Weights of a small GPT-style language model, trained from scratch on English Wikipedia: no biases in attention or MLP.
Each number is 50 + 10 x the weight over its row's rms, rounded and kept within 0 to 99. Layers, rows and columns count from 0. The size before them is the row's rms in percent of the matrix's.

# layer 8 MLP down (transposed), 256x256, rms 0.153, rows 116-119, columns 0-127
102:65 51 46 38 38 43 39 56 59 26 37 46 47 61 22 51 42 53 50 43 68 58 48 48 64 34 49 48 25 45 43 53 59 71 48 44 47 55 40 32 41 56 62 63 52 50 61 53 49 65 54 38 53 49 57 44 39 45 46 43 59 57 61 51 56 56 33 51 49 55 35 55 50 48 46 48 50 65 37 46 45 42 60 30 36 50 57 57 64 44 54 54 39 55 61 53 33 51 55 51 62 62 67 38 59 40 25 35 28 49 41 49 54 47 59 54 42 47 43 43 39 60 39 51 66 74 49 31
104:32 54 54 34 55 35 24 60 56 64 50 53 44 39 42 44 58 48 45 76 45 44 59 43 45 68 42 49 47 41 55 37 53 60 47 49 30 39 33 58 38 49 45 53 50 47 75 49 45 54 58 43 52 39 40 58 51 40 39 45 54 42 32 62 57 57 56 54 54 44 66 50 46 57 51 62 58 47 52 62 56 54 46 43 47 51 42 56 60 46 51 36 60 41 51 48 63 60 59 49 64 53 45 43 38 59 47 44 45 53 53 30 65 40 57 51 52 44 61 69 63 33 49 59 63 43 49 42
095:57 71 64 39 46 55 41 47 58 52 44 44 55 33 50 68 53 39 55 52 50 42 48 45 51 53 51 50 58 49 56 52 52 34 66 40 41 62 35 52 69 45 42 43 69 41 57 52 46 44 60 62 54 61 42 54 52 49 46 55 79 45 74 42 48 59 48 43 51 50 55 32 42 60 49 45 46 63 60 57 57 77 42 52 34 59 53 47 62 48 33 55 32 47 40 53 56 44 37 46 43 46 47 47 67 53 38 43 34 54 37 67 44 47 29 28 33 45 56 43 45 39 51 62 38 62 54 35
096:27 45 39 42 49 52 54 39 51 59 34 53 58 49 44 43 29 45 38 62 36 45 36 48 66 50 46 47 50 50 42 52 62 64 33 42 42 43 68 41 61 44 51 29 58 52 48 44 55 45 52 57 42 71 52 48 34 69 37 46 41 44 49 53 64 54 51 59 34 51 38 38 42 66 35 57 60 61 46 49 57 30 57 63 64 42 49 43 24 43 51 65 51 45 42 58 46 45 51 54 61 56 43 51 43 44 53 42 47 49 44 61 45 48 35 44 59 57 30 53 53 54 42 46 33 54 51 44
# layer 8 MLP gate, 256x256, rms 0.159, rows 117-120, columns 0-127
110:52 32 55 46 50 53 62 43 39 56 53 54 40 54 44 33 69 58 37 47 47 44 58 45 51 49 59 40 62 44 51 63 50 65 51 56 38 37 44 36 48 36 48 64 87 61 61 54 55 54 63 67 47 48 53 45 39 71 49 47 61 50 45 48 56 49 57 51 42 60 45 47 55 46 73 55 45 65 58 35 30 56 46 53 34 45 48 53 26 42 40 49 57 26 43 51 41 58 51 40 42 45 50 72 42 43 39 48 48 46 48 66 56 45 58 45 61 32 67 47 43 59 48 26 42 58 41 56
091:62 73 45 60 57 43 54 56 39 35 62 42 56 39 50 53 63 43 39 54 39 42 48 52 42 57 46 52 43 43 56 59 40 51 54 62 52 46 34 59 49 49 45 37 66 62 65 46 43 56 32 25 41 55 68 58 54 56 63 54 50 44 55 50 57 63 60 49 31 35 47 47 45 53 46 39 54 37 55 57 41 66 47 52 15 40 57 50 40 49 62 54 46 42 51 48 55 40 43 44 70 42 52 43 50 48 55 57 38 44 40 51 33 61 42 22 57 43 58 36 58 54 25 52 53 33 60 32
090:63 45 37 52 71 72 52 57 57 40 65 52 59 58 58 59 61 55 26 55 45 62 56 72 66 54 39 53 55 36 49 63 80 55 50 38 24 58 55 35 53 72 58 43 47 40 59 60 60 73 50 48 50 32 46 40 65 46 48 52 53 40 60 48 48 75 39 59 51 62 54 54 70 58 56 79 43 53 40 55 67 39 22 50 47 52 36 51 64 55 56 50 58 44 48 50 45 36 43 40 45 44 60 48 40 50 43 33 54 53 64 46 46 60 54 36 47 39 51 42 55 51 48 42 57 56 47 74
117:65 52 46 57 33 66 52 46 50 59 37 54 62 50 65 54 32 53 38 41 56 52 48 41 51 43 63 64 61 51 53 65 51 25 50 25 34 54 49 45 67 52 45 41 54 53 53 48 52 68 60 44 51 48 55 57 47 72 51 48 52 62 56 51 40 56 48 44 40 61 41 54 41 43 47 64 45 55 38 70 44 54 47 50 59 63 58 63 56 42 50 48 27 54 51 63 28 50 42 64 52 47 43 46 38 57 64 43 61 50 68 46 36 27 44 45 51 45 62 53 55 51 53 41 56 44 55 50
# layer 8 MLP up, 256x256, rms 0.161, rows 117-119, columns 0-127
104:52 57 45 43 54 53 64 42 47 55 38 66 56 38 51 41 67 56 47 53 45 39 67 58 53 61 39 40 73 40 57 46 51 54 43 70 35 38 43 46 57 44 45 50 55 63 66 51 41 53 57 59 54 59 42 30 46 49 50 47 55 40 56 62 48 57 61 56 46 52 63 54 59 54 44 58 71 56 35 40 54 48 49 32 45 59 66 53 42 54 30 60 46 50 48 63 44 67 51 38 51 37 49 67 52 49 29 61 36 54 52 64 62 48 52 51 38 56 83 56 59 41 36 37 34 43 57 49
088:49 36 43 70 36 65 61 54 59 40 36 50 53 46 49 56 54 60 40 59 49 47 59 50 53 60 40 57 63 46 51 39 48 74 44 39 49 46 48 37 56 44 40 57 44 61 62 44 52 38 64 65 67 46 42 40 54 54 45 44 39 44 66 30 53 46 39 50 55 58 46 36 49 48 63 56 76 21 46 49 68 49 37 54 70 59 50 43 53 47 49 54 48 45 53 49 56 20 43 63 50 57 45 55 55 45 51 61 61 26 56 57 51 46 38 60 57 43 50 55 39 78 58 49 47 60 34 45
089:40 47 42 64 48 59 53 52 33 39 48 35 61 51 37 71 46 39 45 34 54 53 32 48 51 57 35 59 43 55 66 62 60 38 53 47 64 40 56 22 43 57 48 51 55 31 64 44 57 60 53 42 64 49 45 42 58 55 45 42 60 48 66 55 43 49 36 41 53 21 53 21 55 23 52 61 53 53 60 54 53 60 48 41 51 56 76 37 59 42 56 49 42 57 54 50 52 59 46 59 46 54 67 46 44 52 47 42 63 54 73 29 49 51 51 53 64 46 50 57 50 59 57 47 55 60 42 57